Weights of a small transformer language model.
Size: width 832, 13 heads of 64, MLP 2240 SwiGLU, vocabulary 18497.
Architecture: RMSNorm before each block, rotary positions, no biases in attention or MLP, untied embeddings, normalized queries and keys, capped logits.
Training: a variant of Adam for these matrices, 1087M tokens, 8294 steps.
Each number is 50 + 15 x the weight over its row's rms, rounded and kept within 0 to 99. Layers, rows and columns count from 0. The size before them is the row's rms in percent of the matrix's.

# layer 5 attention query, 832x832, rms 0.022, rows 662-692, columns 312-415
098:34 57 48 26 62 61 53 73 40 73 67 45 68 57 54 42 55 58 77 49 36 60 26 28 73 56 79 41 46 42 50 45 49 55 60 46 53 52 67 48 47 32 00 25 43 40 54 33 82 45 25 42 47 49 29 72 48 53 38 56 45 44 53 47 36 59 59 26 60 51 36 59 41 84 49 54 49 76 62 91 49 38 60 58 24 47 53 28 32 36 54 40 40 58 45 76 44 65 45 44 92 37 47 35
124:60 58 60 75 64 63 58 61 32 69 99 28 54 28 42 74 62 31 52 64 61 38 25 33 44 47 57 56 55 25 65 31 52 48 52 51 39 70 57 58 59 50 39 28 49 33 46 62 53 55 38 55 44 62 27 67 62 47 42 55 38 75 70 53 41 66 46 60 50 58 38 62 69 54 27 39 70 77 63 54 39 36 58 77 34 62 48 32 15 53 27 38 34 56 53 64 51 34 40 59 68 55 43 71
122:50 39 46 49 23 42 67 44 43 35 13 61 46 73 81 41 65 50 35 50 64 53 72 72 40 49 20 51 67 49 58 54 47 51 38 49 56 38 26 24 48 45 57 46 48 48 35 36 33 62 32 66 38 53 75 51 65 49 68 46 77 75 58 85 50 48 69 50 42 43 64 45 21 30 53 60 40 36 44 32 44 56 61 55 76 65 54 53 62 59 48 64 54 43 65 42 62 51 52 37 24 28 61 36
092:70 38 59 44 59 62 55 59 57 64 66 55 63 28 78 42 53 70 52 90 59 30 49 43 59 48 48 32 68 37 42 63 24 46 57 46 28 47 47 44 62 24 51 55 62 48 63 54 65 57 77 16 49 52 56 83 51 46 42 55 61 87 41 48 66 68 51 54 43 41 42 39 71 30 42 54 43 54 80 75 48 39 31 50 50 03 43 52 54 16 52 53 52 63 46 31 22 35 54 43 46 55 33 43
096:64 52 57 62 59 60 49 52 39 72 82 55 72 29 30 81 59 51 95 50 35 47 34 27 85 63 58 23 38 57 58 64 50 39 58 36 37 74 65 55 67 80 50 55 64 47 42 34 58 33 48 51 60 58 36 52 55 41 33 62 47 59 61 43 16 53 35 50 41 48 38 52 58 41 33 55 50 63 59 47 54 43 45 22 34 47 53 39 46 61 49 36 43 58 78 54 65 42 45 11 66 54 64 56
110:48 16 35 40 55 32 43 56 46 41 22 44 55 57 66 19 60 56 25 43 46 35 46 80 27 42 25 93 49 61 54 62 50 50 48 43 57 35 26 45 37 39 49 52 44 50 53 74 57 51 29 78 67 49 45 36 66 49 83 50 73 51 42 57 63 55 61 44 66 64 76 55 68 28 65 39 31 39 56 44 52 60 36 54 41 52 37 61 51 50 70 44 52 11 13 46 54 47 66 60 46 55 66 44
096:72 42 50 51 41 59 65 43 25 48 42 50 04 37 55 32 62 64 33 59 49 57 54 54 49 60 59 33 62 22 61 78 35 44 32 31 30 40 67 78 54 50 55 79 57 65 48 47 43 55 55 57 46 62 53 31 61 51 57 43 52 34 67 64 84 37 61 67 39 58 39 33 47 32 62 30 81 36 69 42 65 51 65 52 95 39 50 47 64 52 48 46 47 44 62 52 32 32 67 87 47 67 44 40
087:30 56 56 44 52 42 82 49 50 56 58 31 44 70 54 40 58 55 17 29 81 66 61 67 42 43 45 49 57 54 49 18 54 59 67 67 46 37 40 47 58 18 51 27 29 43 43 52 66 22 37 59 48 58 74 57 50 42 65 51 43 61 24 61 36 57 55 52 54 40 49 63 71 45 56 10 64 65 56 45 44 46 61 63 48 50 45 55 31 21 53 75 48 37 24 60 43 43 28 51 38 34 31 28
093:50 64 45 55 47 68 55 36 53 52 44 51 43 54 59 57 26 51 35 55 46 62 44 53 39 41 06 71 37 31 66 48 56 60 57 80 59 54 55 55 61 85 66 54 69 35 39 62 47 48 22 42 46 70 48 50 56 22 26 34 54 32 39 59 48 26 58 50 49 55 37 49 51 42 49 30 45 61 53 61 53 50 50 48 59 42 45 33 47 47 77 62 48 60 46 53 38 44 58 63 55 48 49 28
094:63 38 43 68 45 63 45 37 33 47 32 32 23 58 77 38 31 67 62 44 54 61 51 30 73 48 62 26 29 50 55 48 62 50 68 57 13 67 53 79 60 64 39 56 36 27 49 35 52 73 23 64 71 62 49 55 58 49 42 53 50 58 54 44 67 54 27 44 72 68 42 37 19 41 53 25 57 71 28 27 43 56 36 45 45 42 64 55 58 50 68 53 47 52 79 41 68 50 39 34 24 42 60 23
083:50 42 72 92 69 52 50 60 63 49 67 45 41 31 35 74 75 60 41 37 59 69 33 61 50 40 29 86 31 69 74 36 76 42 67 34 47 75 42 58 58 69 29 32 40 54 46 85 75 53 74 46 40 38 44 64 48 55 49 33 37 49 59 32 23 44 35 45 33 51 50 42 66 58 53 58 53 49 51 45 44 62 69 35 24 51 70 47 32 47 53 24 65 45 51 53 51 39 08 22 32 54 54 78
103:21 36 28 57 45 61 37 58 69 48 53 33 37 52 59 53 33 61 99 33 28 34 66 66 49 59 48 60 36 81 54 58 50 64 53 47 25 66 55 56 64 26 52 34 31 41 59 34 25 14 44 46 27 43 59 47 11 57 47 61 42 68 53 24 42 26 37 52 60 48 44 51 45 37 54 52 53 47 38 32 80 59 41 38 62 54 62 50 50 29 62 52 55 61 50 37 60 59 59 31 22 47 53 49
103:58 66 46 30 51 66 51 44 54 38 19 46 44 48 83 49 47 27 54 66 38 44 55 30 57 32 61 28 41 16 40 50 45 55 35 60 30 44 55 58 58 27 57 46 47 18 37 43 36 04 50 55 24 54 41 47 36 52 39 38 47 57 46 46 57 25 66 62 44 62 50 26 46 48 58 68 40 34 38 46 62 51 65 59 51 60 58 38 52 33 35 56 58 64 56 17 47 81 38 61 39 39 49 53
104:61 62 35 23 64 55 49 59 50 58 43 50 71 57 49 43 36 48 48 50 35 38 71 64 55 41 61 60 30 23 29 27 71 48 39 67 20 22 69 44 54 45 16 43 65 53 47 53 50 12 44 31 61 68 68 52 53 28 22 47 49 39 37 61 45 40 42 53 68 55 28 55 57 51 70 44 38 63 43 54 36 18 27 61 41 75 71 36 43 43 48 50 51 55 24 54 44 77 59 56 44 10 48 38
099:62 53 30 43 42 24 36 62 58 36 29 38 49 55 69 68 41 41 65 42 56 53 59 33 56 52 79 19 27 43 53 62 33 61 81 69 73 39 48 56 45 31 50 46 51 61 24 45 42 60 41 43 17 75 42 50 51 52 87 57 76 64 46 64 60 60 39 57 61 42 39 65 63 47 56 64 38 47 36 50 48 65 54 88 39 66 37 81 56 99 30 62 42 63 47 61 64 52 54 37 38 50 48 28
098:63 53 76 50 57 47 41 67 61 37 70 64 44 64 49 62 48 39 52 33 53 40 53 61 71 33 52 46 42 34 52 48 65 46 38 63 57 49 38 43 42 45 47 50 47 51 21 24 41 52 65 31 70 60 47 27 47 59 63 72 66 35 50 47 45 37 27 34 53 43 69 68 56 92 32 41 33 61 53 30 05 63 37 64 33 32 39 26 60 56 61 50 56 89 39 56 65 74 49 39 59 71 70 58
101:24 33 44 57 34 64 30 36 32 44 40 56 48 52 71 55 76 40 56 59 47 32 58 85 40 48 57 39 80 58 27 51 43 52 36 66 43 51 17 31 64 14 34 29 38 46 72 55 42 48 55 51 32 72 69 51 39 41 47 65 37 64 42 30 53 63 47 53 44 76 28 41 08 57 42 57 56 46 29 38 38 44 48 68 80 34 38 63 26 49 51 38 65 48 43 50 40 34 33 31 29 82 48 51
093:45 64 60 08 42 38 50 64 43 55 30 18 68 55 38 63 92 29 60 61 53 29 52 48 56 32 99 49 29 59 20 43 35 54 43 46 51 50 43 53 54 41 45 59 55 41 73 57 50 43 35 38 47 73 53 43 62 32 34 45 49 20 84 57 56 76 56 39 65 66 49 54 38 45 64 30 54 54 40 73 37 33 67 44 69 43 26 43 32 51 39 40 57 47 23 60 67 55 44 47 59 62 66 54
092:40 49 74 50 40 70 62 47 47 42 52 53 51 62 41 23 60 51 54 49 41 44 39 68 70 58 44 36 70 52 49 33 31 69 31 51 68 34 35 41 45 53 32 47 47 30 65 43 43 51 54 66 38 38 59 34 52 77 57 60 62 43 48 47 42 63 44 58 59 69 65 42 30 61 49 51 46 47 56 46 53 47 64 44 57 43 45 60 38 43 44 30 45 56 55 43 48 61 35 39 42 56 47 54
104:30 38 41 50 67 46 40 45 63 61 59 74 61 41 22 68 50 77 43 21 37 43 53 42 67 76 28 85 59 93 38 59 60 48 68 30 32 65 34 56 47 72 61 82 56 64 44 52 33 46 62 45 71 45 68 62 52 30 33 56 22 24 29 46 46 53 26 51 59 54 67 48 46 25 66 43 42 62 48 74 55 40 30 12 36 53 44 70 39 42 46 46 53 27 51 45 82 18 39 48 46 65 47 67
092:53 64 44 36 52 28 53 37 51 50 62 89 43 44 31 52 34 55 30 43 56 64 45 49 69 33 32 40 41 32 64 55 58 51 50 47 71 52 38 66 51 73 48 52 42 66 56 53 56 65 25 21 72 47 67 34 61 58 66 56 63 54 69 76 44 46 62 51 26 49 38 68 38 29 60 60 61 55 69 61 51 57 59 50 35 50 24 51 47 42 56 70 62 53 17 62 38 64 63 51 72 33 21 53
084:63 43 57 49 61 34 55 76 61 58 87 26 40 30 34 35 69 55 47 50 55 48 35 59 36 43 35 81 45 49 42 37 85 42 63 70 62 60 66 34 42 30 53 28 69 27 53 71 47 42 41 61 45 53 39 42 51 33 41 81 39 78 62 51 22 55 52 27 55 53 67 47 71 48 44 50 55 61 79 66 42 63 41 46 34 59 36 39 17 32 54 64 50 37 58 31 75 50 47 49 43 44 11 55
096:34 44 21 55 31 62 24 32 38 63 33 71 52 72 55 62 29 33 73 42 33 67 39 53 35 47 47 24 28 43 26 80 51 36 39 37 48 50 59 69 75 62 52 47 44 43 37 26 08 36 32 49 39 62 66 58 67 62 62 51 47 37 51 60 63 59 40 52 52 54 68 60 33 52 31 36 47 64 57 32 70 27 28 35 80 66 68 61 61 62 27 68 49 50 75 37 64 41 69 54 20 45 43 36
098:55 65 64 28 45 55 35 53 66 42 50 31 73 28 68 54 71 44 55 44 19 44 62 38 72 41 50 32 36 44 40 02 63 53 45 42 63 51 52 53 58 65 32 49 71 63 67 46 43 61 50 48 46 67 59 62 52 51 44 45 44 22 44 56 54 55 29 57 80 64 55 45 53 60 29 54 50 53 38 63 45 78 66 38 43 46 26 49 49 49 69 19 49 47 30 72 49 61 66 64 72 47 30 53
090:43 76 56 35 66 52 53 62 47 51 48 57 42 48 44 72 47 52 40 24 48 45 54 45 46 48 53 56 58 36 56 46 29 43 39 25 47 35 76 37 58 26 58 57 73 23 20 67 62 35 52 35 33 44 26 64 60 34 32 75 53 31 70 40 56 41 18 45 74 56 54 56 64 31 33 47 46 31 44 55 25 67 54 59 25 70 46 51 27 69 36 35 45 38 63 42 46 37 46 64 70 31 28 62
098:29 43 28 49 28 53 41 60 33 63 43 42 73 61 41 39 45 55 69 28 60 49 53 48 42 36 41 52 56 53 81 59 55 37 54 45 32 49 61 56 61 40 64 73 64 45 30 39 40 16 63 51 44 46 61 87 43 42 58 60 54 18 56 69 56 62 14 52 57 23 57 37 51 20 66 73 45 55 39 62 46 41 38 41 42 43 44 63 45 46 67 39 60 36 32 51 65 19 65 53 59 49 43 41
104:48 26 36 44 75 97 68 35 31 59 47 66 50 61 22 57 64 55 40 31 33 55 22 59 44 57 72 31 51 76 08 46 58 45 81 28 39 42 69 50 49 74 42 64 68 16 47 47 65 33 45 56 30 48 60 53 42 40 35 69 59 24 47 38 15 42 67 70 51 67 51 34 69 52 50 50 47 33 45 52 66 56 59 45 37 26 52 72 40 54 52 73 42 49 67 54 59 32 42 23 24 54 24 65
098:51 68 44 68 49 44 55 63 32 68 74 42 61 62 53 56 85 67 20 74 50 69 41 49 50 53 45 67 51 47 52 33 54 63 49 46 35 74 55 44 44 84 51 48 65 56 87 81 55 75 27 56 31 61 51 77 77 17 55 60 51 54 65 55 37 66 26 91 68 48 53 46 73 33 40 55 43 62 60 57 31 63 75 61 43 80 41 61 58 37 76 43 33 42 34 59 42 37 60 40 52 62 32 63
094:40 32 48 56 27 62 53 68 47 48 63 28 48 57 54 51 48 57 63 31 47 47 30 43 47 39 60 91 45 70 56 51 62 59 64 68 59 41 25 54 29 38 44 51 42 33 47 82 70 64 91 55 69 28 39 44 36 39 48 39 34 28 40 42 47 60 36 56 67 38 81 38 25 49 77 39 57 47 39 42 64 69 48 44 38 45 40 55 53 55 71 58 49 31 65 62 44 20 36 60 35 79 58 48
097:77 52 41 69 61 43 67 40 42 68 66 64 56 39 60 47 37 61 61 51 64 62 52 61 52 66 55 44 49 87 51 44 52 20 55 47 47 76 52 58 75 48 61 47 52 40 55 42 54 43 34 45 43 42 60 49 42 53 72 49 59 39 62 46 49 51 57 59 32 26 38 51 37 46 53 41 62 45 24 76 34 61 28 44 49 49 35 43 49 37 65 35 39 51 51 48 53 33 55 36 76 57 66 64
100:44 56 43 33 05 54 52 67 62 42 24 26 45 62 61 53 33 34 49 79 48 72 94 59 50 41 56 36 65 46 45 62 29 45 37 46 63 23 54 55 56 29 64 57 46 36 48 39 64 49 89 46 33 56 67 52 42 33 72 59 48 58 11 59 77 63 42 61 48 49 31 31 40 66 56 74 41 40 27 55 75 51 82 67 60 34 70 61 48 51 41 60 52 35 49 22 33 70 71 50 42 73 58 33